python train.py --num_hidden_layers=15 --hidden_size=128 --num_attention_heads=2 --num_key_value_heads=2 --head_dim=64 --intermediate_size=512 --vocab_size=4096 --hidden_act="tanh_gelu" --norm="layernorm" --norm_place="pre" --norm_eps=1e-05 --positions="learned" --qk_norm=false --attn_scale=0.125 --bias="all" --tie_word_embeddings=true --parallel_block=false --init="normal" --init_std_qkv=0.0442 --init_std_o=0.00808 --init_std_up=0.0442 --init_std_down=0.00808 --optimizer="ademamix" --learning_rate=0.000935 --beta1=0.9 --weight_decay=0.15 --lr_head=0.00813 --max_grad_norm=2.0 --warmup_steps=372 --schedule="wsd" --decay_fraction=0.792 --decay_shape="linear" --final_lr_fraction=0.0 --batch_tokens=16384 --max_seq_len=1024 --doc_mask=true --train_tokens=154400000 --max_steps=9424 --dataset="wikipedia_en"
Each number is 500 + 40 x the weight over its row's rms, rounded and kept within 0 to 999. Layers, rows and columns count from 0. Numbers have three digits each. The size before them is the row's rms in percent of the matrix's.

# layer 7 MLP down (transposed), 512x128, rms 0.105, rows 454-511, columns 0-63
119:554504418534518508481460505528535564535504526495442536475514535484460493538550519439502429545535499448492485484519524553545567476435452526428494511530465455428470483525516495475466571497499543
087:482520576548565477489427501504482399489510502495486484479500476499533459515537489533455590481496503545447535543527570493540547494469499486469474558476510492477537475515512488454542512477557474
096:481481536536420417526551486498486450537473572502470450505554488538578594493454591520527466450536478511533553482463463500442568478516516462518480455440500548526506549506541509562514447556478467
108:434481501457557475513498414491488552593460512474517465461557458524535533466501509482539432471462514427519491573531554530483464482515500476400442487517451561508486469575535487560476458603567513
119:486505503503447537499461482481480522463507402487529508557512484555516520502522494432500571511476461552476544485485501445504590573468502475490521435529483505559501522493456488516559528472454522
103:429427534580451510501461524515474531494479529548461492474468405556555468465484489528455503591499484544434460484542445503493474527451509453525545526514565479576478466535497516449590523455407490
103:469531416487509520480498546441457533500501486482518427554515501435486510526412469410497552523488496546595575524553432541496401573444469537483438515485499509461508463487497492521492546491554438
106:402416455510461517506495525512427457491481511519541417504454436498531551478494558454531511479537462454531535477494494543502476440480486438540547567466572500518560490458458424530481482485509559
097:472413545434566541438580545508574528527508520493450447499442433484444438474450544464485479526529519506491468476455506587538567508499558553539464472442527470462479543505478505500512449548467504
108:523426503499524526430527522478526425445477497428573452489452488501455523523521532539516492521506521427509553482567530498493459482437520512477544462475512494468476426516553479520435497540505564
103:430531512537525460535518562471439507441454485447553555483497504535457504513494488453566489527486475497519460470503469534553467425515468500442517493503523481524448533474549487496471502460460525
100:543596424447521501475450497474412523464519473530552537500383487517428561507455503538466503488417496489555486488479501470440511509441507544495461479473550460563516530541487503561469519480548507
069:462468515464512565476527508446486447554504463476493553481459497482461548512556529474493442514606497493484521555494504456488487563468459496522457450514476583460587418491492539505515551468486437
084:483477545503530500514422495503462547535522509450504501519432470484487495526549513495486495508438525574432480500471499543475529523474531402518440486454513419560534505511586450519546518498482523
081:474495519504490477495450438483463464522431520503479497527463554424499468441506586535495529571545472542475475455485443491525498464458458489462512579475495505432545525483533509503505550476565549
106:550498490556525507520493528483525508522454491561475425507493499524448546545424461449532514500584524496531497505532461509529473493553491550504468518520504514531495471557503439536505489514432463
086:509529514444467507413484434408566542480453590512481517477447523537463437412497523518444464471506526504501587545450460489473475478549477475480507468566526481447488455453439519550510470508499441
085:508579534526494558456526484542451517471481508449463434523482510512479437505471467550547511452522487545509586454508503507590526515439465433493464540445536571495538548519480513541402467541525502
086:461539480520441424493460536464510518472469457481541457552547463467465501567492463431546478494518470537524406514511424466440498532556519484541411518457484526502518509471522504514495505542582472
090:471489544493476574442470530518428442533456514492564549531479447520541480468564467556477519507502481516502467437419495548480608543431563462472463531459548501473494495487511495493530487499472547
099:530507434455452457452516487446431470508481525474566514492485493473546535541452501506524502475468485560522532482555442538468484516466482508532473492523580510462475457443525548541462505581482560
101:467503431465501548508471514453530446497504488517479521478462557504513479554498494486366612491511497521526523558554595474501451501468520563516509557450463498518468526454536486530483500491505497
104:490543438423430493565489522496452435505561461509497540515488496516485417556522474465493472573517519520545517592487513495512469498504491523523523482460460486573480469495456563470439581507448513
084:473515500545494436484495492456459471477525488454588458486439471560467512411505481483503519532459539446476486471497451489484474535467502489474432539502537454534513464576505615454441494500503581
090:518461427496527463547513485538463469506547482446499510530540499600552520469530434447460477613524476429504476485491493486408505496474546531504500477592496485503432465458520451494526487524541513
082:481493553511546509548491493449554570547467508540455557494420498488567499569470515459442479568429463484445488446463487422476497446537499508487503546470505486548527494486472510519468464512480527
100:483523504550519535459427494515508526502470469565552560521385517424509574506406556558482519513497424406484501498468477520542524583538553497502502497566463469552476500507540496494493418538560512
077:486506457488504439598480556444466467457436556440543532470526466538506569491459501486520542548521471500527487414508446484528426475438460494481526527519479520512497515484505630427521504479538508
094:467505521502472437487569503490455568565534507449488480431499569482467494450538490525506456511511539491531535459486563454515471499484442572533470477467485528575537530522463452464468541423541460
109:443556524530509516514493507529423491546484483529511443488470504580525513500544465566436486592499471542462590505503432459565468595442471555466461453531528469534521482438499502504465557512459553
094:428470529465474493486487449510468521470509484501520528516505482559555485423430514521515486482434392493516512503519518500471515434533449509455567609378477544547431520475536536498496460461455501
078:478466420464509528474463605494513538544525430455494497535587583444488585469489554506466534542487456494452590434490512466511482504502457523507486460485494410523532522489511535563451534508490503
105:479498482419396490495612472531481482490429512514569525470517562526510419481412506495508536444543481515533485524483517509447513499485476502458514522420527533495461513476521527509477479482528434
102:492457465465541455484505555498508463420448488513500510510415462501505548433525484491520473580430503557524477465512560545479455554518450488529518542446543457456488487476555509517508560582536434
093:480453526541532417538544518449514511501506533497524464465537469491486443501535538495471464471448441521488548474532418455449593465474451501472553476528552490478487489493562470498512493525459580
075:472408462440480470548560545442584543535489561521571457522472505495505511444549543559523536562483531495534506455515498452512521596437486448556498487525429491535419450446519548517527471474497508
096:444486502476479506496473548455515487468489540462551471436518514503557574520535472530499598507536431436445497516421518460467502509500517490483473547494508570520355517538480478515505503537507467
092:514581501505465531439510483505451460500476478537442522544511483415542488444386528433438440473456432492563476466489419549558560478529575463514509561558488521479502536507461437478512549463571466
111:551566448489458470511418565501493520459503519386439536483557520534486403492512457468449546514466536495514545467512498586462509474485545563526480514510443459412467484533523539479528507493462485
097:434502498509522419515552486511416493496510466554565552464551481534464574429506470523551555559448450528548522462376510519500531518485451544515524499525522514481503515513507440498503506411468473
073:419505428475527513534454539500434466507490479467450502483564477500497554525452574477529558473585418474526504473474585445541575524439533501534451539466486500506535534519547547489455499494544482
115:473440431537529533558459551499550450529489539486562522475534497503465528521540561567463510501474474412521580512482483515475510532494490528501504469533488501450439481538530429488537547446549472
113:520502444546459507482499493592509517396507481394496531556481521429504429485598517523527535492533478510487529538483529451516532496492524456528429501505533469424524512545538510476448560442590471
104:475440548530472520503533455532437468455553520449429560532554484489525455513517497517511530488482521520543497516521541522473498561478423487554458530516531514525464493535398524480524450462502498
082:477481500528451499393526415508494534587515559431504446524486507549542536509484543500469488534523504532489488508482571480511501529476488495569454441525541553489471536518462417500493475528467448
101:487491503516454514541531405495527487478546502581539476501475536448514503579438497533541455508524407494496482489512514463433507502457424534523489484575450568448477469565495544430504469556484514
120:472511490469436467516504512521483428568510498526495422494520517537545538488558504444548478524544354473421496498551513512475571559496465479541511474471433523456456532514515540416503515507490481
099:501425487519531483546519534508484554465505541477525500537470516539456470543578514547518544472487483508516513417519517418509446523480534538491420471478491461453498454511476516524503511603519551
106:541458457569520460504503448498422507546512503423511455426539558552538490495466496542494490564536527507488488498538465492475529581540518413491503501517438509402432500483508516556521424445531479
144:445525494482466440416583466473530519528458505437487498471512519507463575437414493463493494516433551425510526491527543492560477511481509548589509463458531570517512476461526471544486477570547528
094:559554558500509467434514447479525548484530509514539522467529439512480440491505577470445506543519539565484532433460465484545530461484510477538512469508479455501489508490518518493443502477557570
112:529475510490475543529509581459409507544553566503480472536495479474479524472472472403499493540497523503486433485519446443388444537444525499483544524479534523481510410516514502446515576577525555
070:478433504540513483488510546539541436503432507408504453521534568521547500440507511520522519500538523456431523501547570505509510462557475545569452460497464462520526544493492568532476517522492428
096:515461457469502570503455554494407525494492503467442513504468534504551466445471471511524513456598561500447558508533446479509489557571504458426547442550486489541518452457590434502497560462531493
106:507432469505540479551517502470520508527466613436473558541519424482530584484509468511487412530463489517468477460504452507551425517529507481476509569519518458428494477440501490463498494495575523
090:538499440552522484500511577486537503475464482550481464491537532564438563480444474443508475616600511492514531496532491523554458530507460588543489502531502468527563511499507492455532512494478448
080:542487460480490515465379474463461484503464536518480442516495507497497442515488511424512589532574444493478527526485561521525553483552528525526494521503518504558486481524426469557452495492506482
119:487465490523453419525544507497500517404557516473494502502458494521490439533436494571597446448489596534530488478505486476517491550532523484550482497424456555458539424548473534510479468536498457
# layer 7 MLP up, 512x128, rms 0.128, rows 455-511, columns 0-63
083:541453522458491488508511539516550462540412469489568450497450478418450547510457513473481440513495514456518543465477471486472521525542441500461495498508519531540476451588519466515522550429427482
094:434502489533513495447488467525518518484485443497535504512554522572532541536558383486579538491488544569462499506530541498488458459485444586475473460502480479505476519555489521453523574507556433
107:530573480483496466512468561531505567527447435511429463527524458567467503516513525506507441483490535518497535534496486458493469494555544436544485527496588493412437540485521458453495560507496475
112:531486459475468515515507550464496518462457536485495473492511568547449535523520472505580511506473507511515469549532494521506436547532526516480550499650542501495438446521592502478565517538502471
098:535507495543442558426515498489513428532491498534463440468534576533417488498463527477497484494479536524516550513503551489544497540556456552501496508493571480494551564466477519537532519497499400
107:528488543526490457535557487467495483472491526515429549490514520547531535472568387510497537452486544481532487494457479558452518510465551567551545517478486507499491464542515499476499486562429480
108:521473496516487562522508534460515438462445486514521481497513493520444564463525447435536525491419477543598505453503528551500497587553455505482514586569467490551531437485515485516547495442507458
097:528546471562506481455523517514510482461526476531431497625514453516427435526479525486556482492504567490490498579513525461533461519510488494493532562543550410427484500551448471528505518497451421
109:501518480558463553494532492503580490478540447505531473460554537487423493524498520466535511512447485491467587559510515504501491464517480529442466475569537558551447479573453510503581535522483479
099:500471470452441558468538474502474537549406525531467498471603555533488523481450568511514537465443500553506514491511474538534487537498476460441479508509506533469528509547486532503553528463509531
109:558495514473473427473512486483584444483466454484524488464511491513472542503503432518529453476505477480597576510474453594435496478567531482495567533547590492489462447514480515494488496500535473
077:493521592531490517577498568545470540550536458507461447478503493432526451566458484484449454487485515488566455462484511461494446441544466558536521497516567538557520452534472491513511513496525434
080:559437553495490502475556530472581468540491490519490476550624540505523531461485447498510482476499488472538534559507443511513465529518496534524560574606575517515513488472457513447511470475434472
082:507480466556514506506423559495559405487535473491468477519508486514511481500532420475473494534492506490514582514511530542455545507491566456519537509476587446595415519544494502472565513522408477
124:548556514531496486506516549471512518533495498568523477509489566578479561520471441454494544516482546485469515524506438561505466532529528557587524546561502448494562469478525394483497468506479465
085:525512466499505455541498491550493492534517444551483509463496470451589569513514463462496557446497502409498428465496528511506525483477557507475572477449456520477476452580527448513503518563536542
088:516443489500489434417515546538480543535484517541499511497563495525491582412510506532473558492469484453502414570515439530461474527477518537447550477503501474487529531509568470530472521428479537
097:482484525491500514463520490492529478490457524480527482503537536447494498482483557509478501444492494485611546557494510512523531610480536460489501528453460569521443558472529471543552463510463470
081:542483479517496548499567476503494507464528449509466392509546533472447506595503567510583520450466508542470543556492532496548444520497510480485487452534426588477531537577539482585496441478518491
103:446521524545552497518510564528527462523490469508502480547476485540460516512479499470527541558456485468503484481467513490530491459517480522532467484521443532543471536548590459518499396470477477
110:560536487448487584454504476540501369546487480532472512432501467469415576446463464549480498523478549535512510500513526504510506475489480470465518526474597439497458463484602495476483484488542526
104:542507434568487525471463518517529528537460522532464487485430522552537477518454535484488394487478506439448446505460524492478522500510578544465511522556530539511469576578463517493492553529491511
100:535440509529548478460460554518498511518509488520490475496517493481496563531518382477581504495510493512608585487487515551450508522507538496528559618447566469467482534471505417483515459479447420
099:533480505474488548533500514482521485525518515521464502463521463510526539513505453517511452475510465533413534584461510483415481541526547534472485589519544495517527484543512530517469474415492420
093:507504489421391538438512486503520415498524470511554495526571532420488510399553496508539496374490507478483488504540516513569517494499464516455478476533530557483458505530564514568525463481440568
103:484501443520571504474483405517538479530521590534472532514513502574426498539445467442566482485497541511520472549516481487433547535519435498505482562527532477490496546524475420465472479465507483
072:547495560557588519456566414520471488444572545562549453474493455452495432454532510469496474489454460474424432503468487464398549533528566482497529473513529505477503469538542492528571496562565499
102:516449483522450565543487433449521492549447445584480487536407577493485468518455468497513548491466516513480538466529497520526523553498508516465487546510474510464444548600473432527528454557451494
108:496451556485502507562490491506517444516501412483489491473562510509552502529503475489554520498455542486501482508456489558499471489557531535541522485528534492476504508515522533558492557439516480
092:490440445473503559483539498507493482529448483536482486463445565495470561483419499520524561483452534555492474483547516534593472518449543461514467452507505511463625528569562490559484398530517504
082:543559512566478478476498538533519450541457465535519549532540483535456554465540468421469452443440494505493482459521504545523536491536541429554460568539527481530562545485537507502486486460469463
104:494509476519557497512532510522502503473528486483451430461465503493478488553515532498532530517472489488518569526458474499464465531465509435599486535523466530522526444551550480499489521480509508
110:500511467533459519514494532489501495551451425551509429558500484424466509522408498450498504494440496478456457510444476633476529520496489472497517549561494515500450462506550509582489546489509507
093:537453491454450548463492474514473475562505527505429463477561539535430561458543506511598500504508635518542508513488503523530442501540497516527528475514443498454445575519431481417468451507507508
095:570557562522496508488550526514469554509535482554466442484508481450488523423506526418528497454486469512497547506455479441527445592472470492493456472501479550536477468499525465496524426481518393
105:498482573486568533473502559517510479563486446536532550523519488532494561467478469496500469456477496517483436521513520525458476441528523522491488551504563505525556442463520522472520446404497438
090:496482477511551499575511526476510525503464443509457468474511517535491498543593471505514516487517485481471439501435598500462450419505491600515522536475484427495520534540448508524510455474535427
107:506541560442498552509473580490504494541495458484472492547488486509417433546438563447538558519435568574500512525445440544540455558524463476539508584572560523491528533496500514529476525482466481
110:491514483475514509536488445494500543516513505511495595527511474595529482491423473487486508444479556480472467497501574476421439495543515477517488563528541523518478574508459472443507479472496497
066:559549534526479628456556499507508503530471489520514481486472504535450535522522514541544497507466510494436529450471474511414393529520468538459522496549512552453392488518505485511568551438481474
114:511518502441506487493506474491509466501452423517463542523535528474540508453464452510540479512457494562585485511517521496536525554501577507560496457509511498466536510587470494597479479545517462
103:505529554486566522501470532500499442538549440545613507478497497497517536530471498426499502445448475540508509503411470503485560493505560537536499589491496496493571482499575439477500468466461520
093:502470445462516479426566440536568488605456518509555489528543485481498648489465499541472452454510471468413565514438438519498531499544523532443472505504476493492513556517487503528499423433472502
088:540505581525510461469503481474550484492570496569501519474526589525467556438499452475572516442471459499522523532530445583453547503524537524515546481543487480560569472519497471488472396512466473
118:519525539512523421555570560524485461473415452496456457550542484482555488550505525482588510514474523485473428507426463570426548547506546498457461544470490540552505492476541456503542489446509430
124:543512558459484475472513497494492538489406402540491546475537538476527449503489488489566416488505567549568518489536578469507485476526526446508511516511500522479431494549491498474450462538480436
097:531521490504556515473508500591535559557489508528539540507453462506468538477497529442490474516503522491467522505501522471552465529539478505468602511538490492474525436521462541495500565447427454
109:546522505514545498485532600521511526535508463512518530504483504465495580453512502486493490483484555512509402541536472528491543536483459571497557562494524528513495488465536485520482530547422487
132:520503603486461513452537508506533441591484463510543502487504567524580585463478475479524461422459475533517443463444477553485532504529522542523511499567517541529527493456554535547489413545522447
095:530485456496489511568458554480487471592506513489540432475480558467455536589520444529531551473469563499505512557508493501445483495509437487458560541475477545501498503537536435504535486516501512
114:486464486512505507519432499496565418460539519532517526482529523504501505519489434491505494506468557503484535484472513454513445612523455452517525600554494523523506540489558507520509499447496506
074:538520486573452472529515573517578498500506443497460484502514547516522439583469449454450497449456512530547508497568542540554466565512527504477493546549550460526492571506573493425504494543514481
101:491528471639524418506525441492496462502542530569561476495541471473503507481483418404503526496491495477463488553463480545519559520493505562512550519471455492492482605510542437492432484486511476
107:571486564499510527486524483521519467468502545527529500504518528465553533454521475535537536411470467529459448533540505499541473565499601419522519540507573531456576466475550523527512469475451494
106:545518450519491483525495479469512501556486469588504452536506583513485556509478451450523503452501579516458519528456425540496470502547520480567502587548531463432524513491466396528479456502486485
077:553534501435483544513448481467508512555517391534404513519505477479416478451532539550534406480484514499516532530502494496553497472528462507498531460538515491508371472530580477416502471537471485
116:523491544533434492532505509554535508457500549491467482478504511502496534523486448481544523484485601493572574506544454506508444535516490423542565553476509440474463482515418466498519577543422485